Weights of a small GPT-style language model, trained from scratch on English Wikipedia.
Architecture: RMSNorm before each block, no biases in attention or MLP, untied embeddings.
Training: a variant of Muon for these matrices, 8267 steps.
Each number is 128 + 24 x the weight over the matrix's rms, rounded and kept within 0 to 255. Layers, rows and columns count from 0. Numbers have three digits each.

# layer 2 attention key, 768x768, rms 0.0672, rows 218-243, columns 128-255
109125147124111145134182143131159116122165138157099169111150109116115126116081121100119109133152109097133114080114114123172162129105120143155175082136125102152112111113151126097102099123108133099134125106159149130114131177117129145165167138071153122106139179169123120113125131136105130135152139106147117107144096102138117068161109175097143172146132147106125143147101136133135166115131
143121092102118150119151107086144109172170140130126175082115115079123129135142118154128148097105114114149165134098163183137092131153161100125173143134148137088131095145134102119119136059109151128139138098110122128125105091144117122126158169167058154129105134091129145134117161169142160103128151082106141101116129132115154141124135147123128142149156106119124136122135096106155096112187
150143143121133143127125170148124125097126098148161109115176097118147122114121118162096135109135117158084091153185169148130148181157123118173133127120142145079122130131131099121086125125168095143144116132120136143131095119128166143108121096131129150135128109108162162119079101173159146161159150133103115131131162099120146154121104140159147130148107130139126095110141125101123111126124
112127116118123123126141166113129133104130110133092112130123121150121125102118134112112104119149147120163099200141141086138108133102116097125121082124163164129103106136157153115146096126110112139136185129111103146110115122132162155138143159131093148155137120132126169161125146139086157123119164123158120152098134104159099106138113118119103101121171129146107160074141069114112112163139
174138121120116122194147126117134109130129105124158118122141089108087115147154123120108119128153129152130120140151098131101095093072119147124111143093127089100113138144158102124126158165155146173128142092181099145171117087139145104086187090143105179136094137093096146063150142114133063195125115142117151140141126151175121088106118137084135152128125132138130117150140122113141137148171
162144111109123138079133098132111136121177114133149134106172114125115111153113097100134119132099126164132161111141129151121132120155132142082160155095126114154112081145148116156079120114104128141105159120098136110164149083132151121149097155136080107151132090120175087095132110154095122146147161102135133133147081132122120089102136141154194092129148178102148137116108122143145106135120
133152100100144106137131124113120100129152109141113126131105095150134130178143130149115109131131124127130151124152127130154133089153150127115126120104124130161118149160108091136127125138152145141104142122145135123127119123130178128133137118090142123101149094145104111140151093128113133106140128134128136148125134128113143130104127106133095089139140112133131119127129144138137123117147
101139138136136100147130117130128120112126128120138138139124128119145112100164152116126155152125128118131104133141138163157165120169130148119150154145105126119115136093167113147082127116120137105143105125116126113142152149126090087130150120121112120126134139100126109129138109109131102137122121161114136166125140110128132110134058124139132150153160150130117156093123141131138116116129
115144111130126156144142142122129110126145165146122115146134096138125127117116112125126155106104160119098116109137122148142145110167122137110128116125141117155132142148128169127095118124116132121111122129170150115117115144119114123118141136135118109132136131127126121169113134129104130120162131145150131120114152116161122157142124097136151086128136114167140147142128102142109130141125
121121131137135130150130147132140142140113133126162139133174123157134120118093106129132142154142127134134127116129099135128117130101158131166112149133117135165124106130119117114136091100143128104101131140149093119141122119147160123158134123119131121113107121148144126127146126154138122119140103146099124144160150117135125072168154150115121121143123126121127100133136158100127140142164
151108113094131117133122131105103110131137124118176120115118142092129099114149135142145174161106128129100110149133135131128122151136141097109150129142109133131124133122169132105145131108104144141086126137112150132115149130107115131157126130115140127111108143141151145145120126115117130126145135136113117120135136145132116129168126153133122139126105124118128103123105114093159119091140
121129144156086114132130117106126118125145166150119094152100138132144120120102089128123129133132132151151143140144103145163097090126138139101151147103113136125118107132124121141103151111143097116143113105125157128170119143106107116122124098124096151105127162121129123129134100146137118144163154126104169145117139146108118124110117117079154178126119119146092109107096088134114132127139
110117156119119081139145144117170137114144154125135148107107144126142116110110162095114178113099121136082167106139109125084130159130166126151135144102094119154125125157115137127125152109105195128117115160125175110079120145116110149145159160104131058146122125160123132139136135137107166109096150142110111150151120124135143111138134127135124124123172158126109121107134135181123102158136
103110144130093123128107136122143141096150152132139160142117137110130147107176131120117132137141131131191129092136106134135154128154163131151095142138132129146139093126121134142106149132147087149123118157129124150142127129098093115138141106152137111137102140118107126139110116145118103141127113160117123131126106115127110145137130145154148104132135128100095136126141083131129149132117
172143129157115159130101143107117122152162146152099135134103113136147111108118123104122124130076128117097108123110119105139153131106144123129122111135126135140146098091089102114118126141132133149109100119150144126120101109129140142121120124152121154117088108129148134130128128146119106151143126149124160165122114119145124121134088173123134123129140093125143122105131103112089107133148
120121111079118132133122134114159130134137138105118093148108155130127078097092102094108124092159106125130136136097108133113141117128125142154169105084124133113152191114117104119151109130129133133126141146106175099088133144127160132146106125126179138150123133139096164159129154162106162144145126136135099141174151134160141098153151123141146072155117130128110144148131135170078120141180
110111145128141079142114136112112138171132127067155153143111135119131076142146103124134132149126105153129131136156109121121125100099143098122122124137172151130112118096129108104111102149125142161118160149106140140104127137131118108129135146124130102133136121138165094136137113102129117138134126154125113114102086145099163129148125116133073121131120107142158105142141126135135098154103
148101146126136121154140141129130171138130181100122144152162142139124163142143101149133137148117165129178086136133137135175113128098112143129111137102127114113107114078142115097129133149142124129130173140158105140137134129123114140133129172157094142121096119131129094120171134117144110128108147166127146101100163135095144116101135108117147127107143096130101115111154150114119106115100
127130159108110136084104127110155149125136162104133171131140148149133130141138103115108143107095166107141169116143093145128123164148165127116121089128142114127133145132099095163150126134115145122144114152085103117111135124129128135109151120154088126136128136124134124151151157098141129112136169126125142135093164117134122120146131135110112140137150112103095110142125142118139114123090
138145142138141135148141150106112146093147138107110134109118119138097122135115112170117144157080165138151111156141107134113107126164105105107148115111106159122159114139132162143115092135155071138115120152111117125113147119104106137124147130154132100132113150088151140127106158152116069130116133089137144127112108157088128136090140130117117088136148126102154110159098141137116124169153
113126094147109146108143141158138151147146135099153149104111099129109125122133180138143113111119138133109156158140114160095109159094136131124159122127135127130083104138138122105127102117112127128100129129088125189148133125098122150151125116115089139183072116144142125127096124126137105110124141106124098140099133133136177118117143123150131120152151196140114106143086092144122128141129
149141109135135094143158142126127165149157119093149124155155151140137128167102138062151130119141140133173144107146131129119133092178184139147099147116082137127099129147122130125125141173140116161120146121092142133112129093100125125126116120128097133116098121101163143137165170118125125142145181112083117121131127153138136161126126095136153123081128131151131121156159144107100125132167
160132143121135101094130116115164147142136135122133119128132177111108095109123087121146125128143122169155120109138137119148122118130131120135157123129143159122149113129176114098089097108133121101128160109166162171117089155134116135118087115107149092130164140121117116124135135096135132104152128143125151143161101102119118116122140095107132104116103147146104156150115131150111175119115
144150106079112068089115116151093138119092121103167129151127150136140118182184138121139093127093149146144113122127154130112143105121166150170143105119137122104130093111141140109148133148119120130139167126130144132117150153098129132102136161156115152090136097113167113146139121153119158138136140112129141125095147124184123104124143137169096163131118152107062150158138125151124127129104
127115127120128089125116154091124121130120136115153108154087087105133104093140092132128119105090124120159156130150093125128142121121145116138144088101104143144101143100160097118096162152131148139146155094093102164141129137172101148147091148099111120129135127094131147117080089096160140158096113142134164102099113151161158135117153166141142090145125170154158101143116146107182096123115
165137128158159180156092107108105117137126151164077090084136128117166123117116127138106102117120136145119115111106123153131073139121119089159094145096135115134129107125097156110166132121119139160140127102093114107161128111073134127175174136129072164100154178139099127117110133120106105170124105127159163145072106122090111100148143137133150139087136143107115079123148140159171130130184
# layer 2 attention query, 768x768, rms 0.0665, rows 219-243, columns 128-255
117145168130124121156133163104106116137110143078148117109137138151108123148122154131121139151142148130176149122137149110144156102085136135135112126101147143132107123141111121108107143129152059108180147108156151095104132131140144159131103162088164123109157112140151142129109131107120143130134112162100144087099140134155105062157158169130113105156144107133072095127133172158132167120152
111088113133104079091175121158151132129155151091119127105101150116153145129131062124136150117162073145116123125102116138127130154112123144148146141132133148126144088149138102071083117126119147157207133091101133094136145114126134117085132122138122164116134120138152135134132128136145113064102158147080151159149129085169080149101081085140149115117105114154092125118091120095133127111116
124098126150103102129152142163158143119126134102156125156097155175114132137109161089139118145128127121136115189138090104089112134122111135124137150090109113123128153073115143140103099119122118110126111153108133117095143092149082137105161161131161090129152127124152106129120159100151114135084151162144118125127102082094124134138156120131123121149152116117122072147141167128139147168126
147150114152147149149136129093144126130129128139152139134119121157139121123159099118153137132097133150157091121096120144132117138154122153122127159080104113088156114126158144123164125134148113188169118152095135146175073078130165118111098140124144109105138110136156194131146129130147135071144147087139148128123149186152136116071142133122109091172161128101145118106091143156112130117154
102150127155115127114112079101114160121196156136108124152169162138118151120136132134129137146117109095166148110101140099126168097108146100131147111127113143075140152177131098113127092127142107119118140130165129160138130125124097135084098113129090097125108128152132126090125113133120142112115110124115152123163179164095110140154146139165118142088149125099108115138134102064152083060142
139134111156138112138132112096134117148092134093154110108124130092148091138133099135145122134129145140125122132094109134153125120118138101107109085120147136151124109134123140141144134143126118159130126136105115126119154154112107083131140111135145147115128100100163160105156131112154128133165116142166101138134116115133117141124172155150115115099152134130131136136092129138151111137110
129159123147117129152117132118124169116112123141124089099135096156103117093092126165134115102111110109082115122098118129149112170136119130122111085119143119121152125153121118115139108144132102148130090130130141166113114141142130090114110110140110136138144167119094115155133123151136139134134104147114163096133158132154085128118099132107128123112160114137157139140138113160144127120119
167128137129135137115150128134154139121109128112147109152143130130128125104114114123160118122146127115127132133127135140129132123154114136116133125091106135151111134131129098166162128133096107108151133152159095144118119142116119125124180131138127138106114113117137150134151119122088115133136130147094139121101118119110093114136136153122116140094141107132146125119126100167143078127147
152137144111161142143130104144127116153099136180096119134139134114135130093132138126124139126166131155106113127133135087137152116138118122109142142109128139139105133088109148114112148140103157142146119126139118141091132150085123112135115132114115135127116154113100130159111142106140155127095128113090110128129135084153125126136130112144149149127133152118105091113110096152155111127133
134130113111118135113131142140122144113149146111105138131127126134132159114115112138114117118129128137127128135145132141127138145145099109116149148076106116113093142144096121155153128128122097133104165140105098127139123096151120136102104111124138126132115144137104107127135149166174138144149128111149151132129130132110137103114117133113136123120145138134106130114134130131125121156133
153131148133149138136146092128139156099099120100115149083114119141080115144124128151132115175113115125094137103090116121140106148100148111134121131124134117166145136147150146133145097146096093133174109088132123151137115119144136100150134144142141112112117121148123126142106114139105141106137137118152124112136114108106135156105120151126121109118174134107137154076142138153107159136137
104107148110101162101092119122134122121140141139118117096118106129093154151157089138129163145124147113149135150155144129125150144137132142140108128122121135123142153119104115110160132097117117126150118138109144130130122089147123104095152104136137154108125130104116099116109165091142123138126115166125140090099138134126128137161127115153101158107092107150089125135125145122088129117114
131122147197128104132134137077136135147115135126157120108147092111134107096113154094102116130113105094107140135101143143133170136135111097192104090117151112130149156143135134093132111136119132129134125102131103156114113152115151139102090128124099122093134105160119111106121130112134135123148104101157119114144110126145094112123158116148111104116132119153147132131122098112151141098122
152134121111131119129152151108122141118114092132141104151106163128114132145113095125132135158119137156126100125132133126159127125143137108170127109150110096097104155139127109080100117152114142123138119136146089108141148131133128121157137150145125118107129112131144122131111111133113152133159135111127115137135113102142117128129135140139134133132130147117134117144114142129135103116121
144117111156163141128072140082128127172123122105107169125130149132105141143127097168144138105100197153108131148161108096118148101130085111095127120124144116144104090131122136131125153105149142128115174113122148095161110153091124159155129131107121134092119142150116100119126145108123136109159157143113124089104147136133157143145131146126133160081112172167131124088155187127134169131135
142079136125091117125116122113150083119139135108118118120139108173141146123133140108119120133157112114113139144132076149082111142147121150109109112111084134090133171107122123125160138129140126124145106143135071093153180120099117124124090135166139179100156153127119137150107164158119145145145131119103144104110154121168105115139119129127125116130143151125124114163119129132104169118151
112140119122073122084151115153147110122141146151190122118118159106128136115141189146148136151128092141113140113108102145131154122153134147175115120099110160114145143139134106160128118135122128096153116144166118119118136098110132093090139122130150160130150094144110114117144101116098141176141116148137124168145138090136123107120159098173150127130135143093106138162088142128099122093104
148157120089102162140116108133102119141153134104119157083120116120110157150089121138122130134125133145125124143142132114160141134115120137143106142128143176114110129138106113084140117109112106123123089117170130146133174176125117161164085152148127114148143140127128124145120135134135108112144133174060165099136155128151152121146139142130107126119139138123146142153114128089147126137121
108098147110130098116102124104141076095109096098134160117139099165138130112119134124131130144134129112128146134087108167119123097127109135129138095139159121116114111136140130099154115136142099109134125143124133108149141097145132087110122165089127117095126087155152107120164130137198156162125134127107134103086142132158127141122123109122146143106127153117154097138090148143116136161107
135132115106124096120110114127163175128118116123137101166116152153155147140130114124118110149118108151137112093149147136097116088132144040122129128127152123109146098133090164124113116179136129168138166086120157125124123102143158089125139154119125135137147153115113125102128109164142105137095154114122143158105132110109160167132122134118173106091138128128129130126137115148154129173153
116126156132116126121112161111141141143109166141135135112080101155129094126151128145096106073142125117148107145157115125114106139121124123136162113138124097130143141119137139113128161141145107124133132137136124111096151131135102086118120126144159140180143075089103125111132114156092132133117120140131134132092148146155130156109138138123184136124121138118101127128165135128154134153122
150132145164112099144103162155154135111135121116140093099088126119131150093102089127120103144097115130142134115111124148133114145124134116152104079126167171130144080134154155126114125105154151127153075144150102120140114110120135151107123109097107082128094123104136122104155149102122131158135101145102060123126131099155142155140092107123093116103131178171142142127114118146133156118141
165146148146129141125099072114113129130139136130105099121125117079111156100120088161146124152143108145149105109109158082179150125134093116085171161120106123109123174135091101164115118083111146115122140151125123116136132158131156144119115135192150146139145134096124114107133121110123103141124127124113125137123129135132157113123129167172145123098095113126150159093163116172127095143094
124145133156095179112087114122140115105086090137103098174095150141113139133177137149113085123105114122127110125124118109091141122156121155143117135142106100126198121137164150137157125167109158152137052098098124125131094125102125116117107125168143119149091110136085153154115091100084151114145105130092093117091139114139104144114132114141124140108095125142184137124188147133105144091106
106095122194148090153118146091120103145141162094136096105149107116161108136158107140144115105091158128055096149147109117157111142111105107130105134139132106131154133119129152145074083096128083107149134167175148103107175134148148136128131120082116126102140114109118171096148156144119111156108141088157124144127092165155158109150109167116143119127148152158144115123153117140128100128101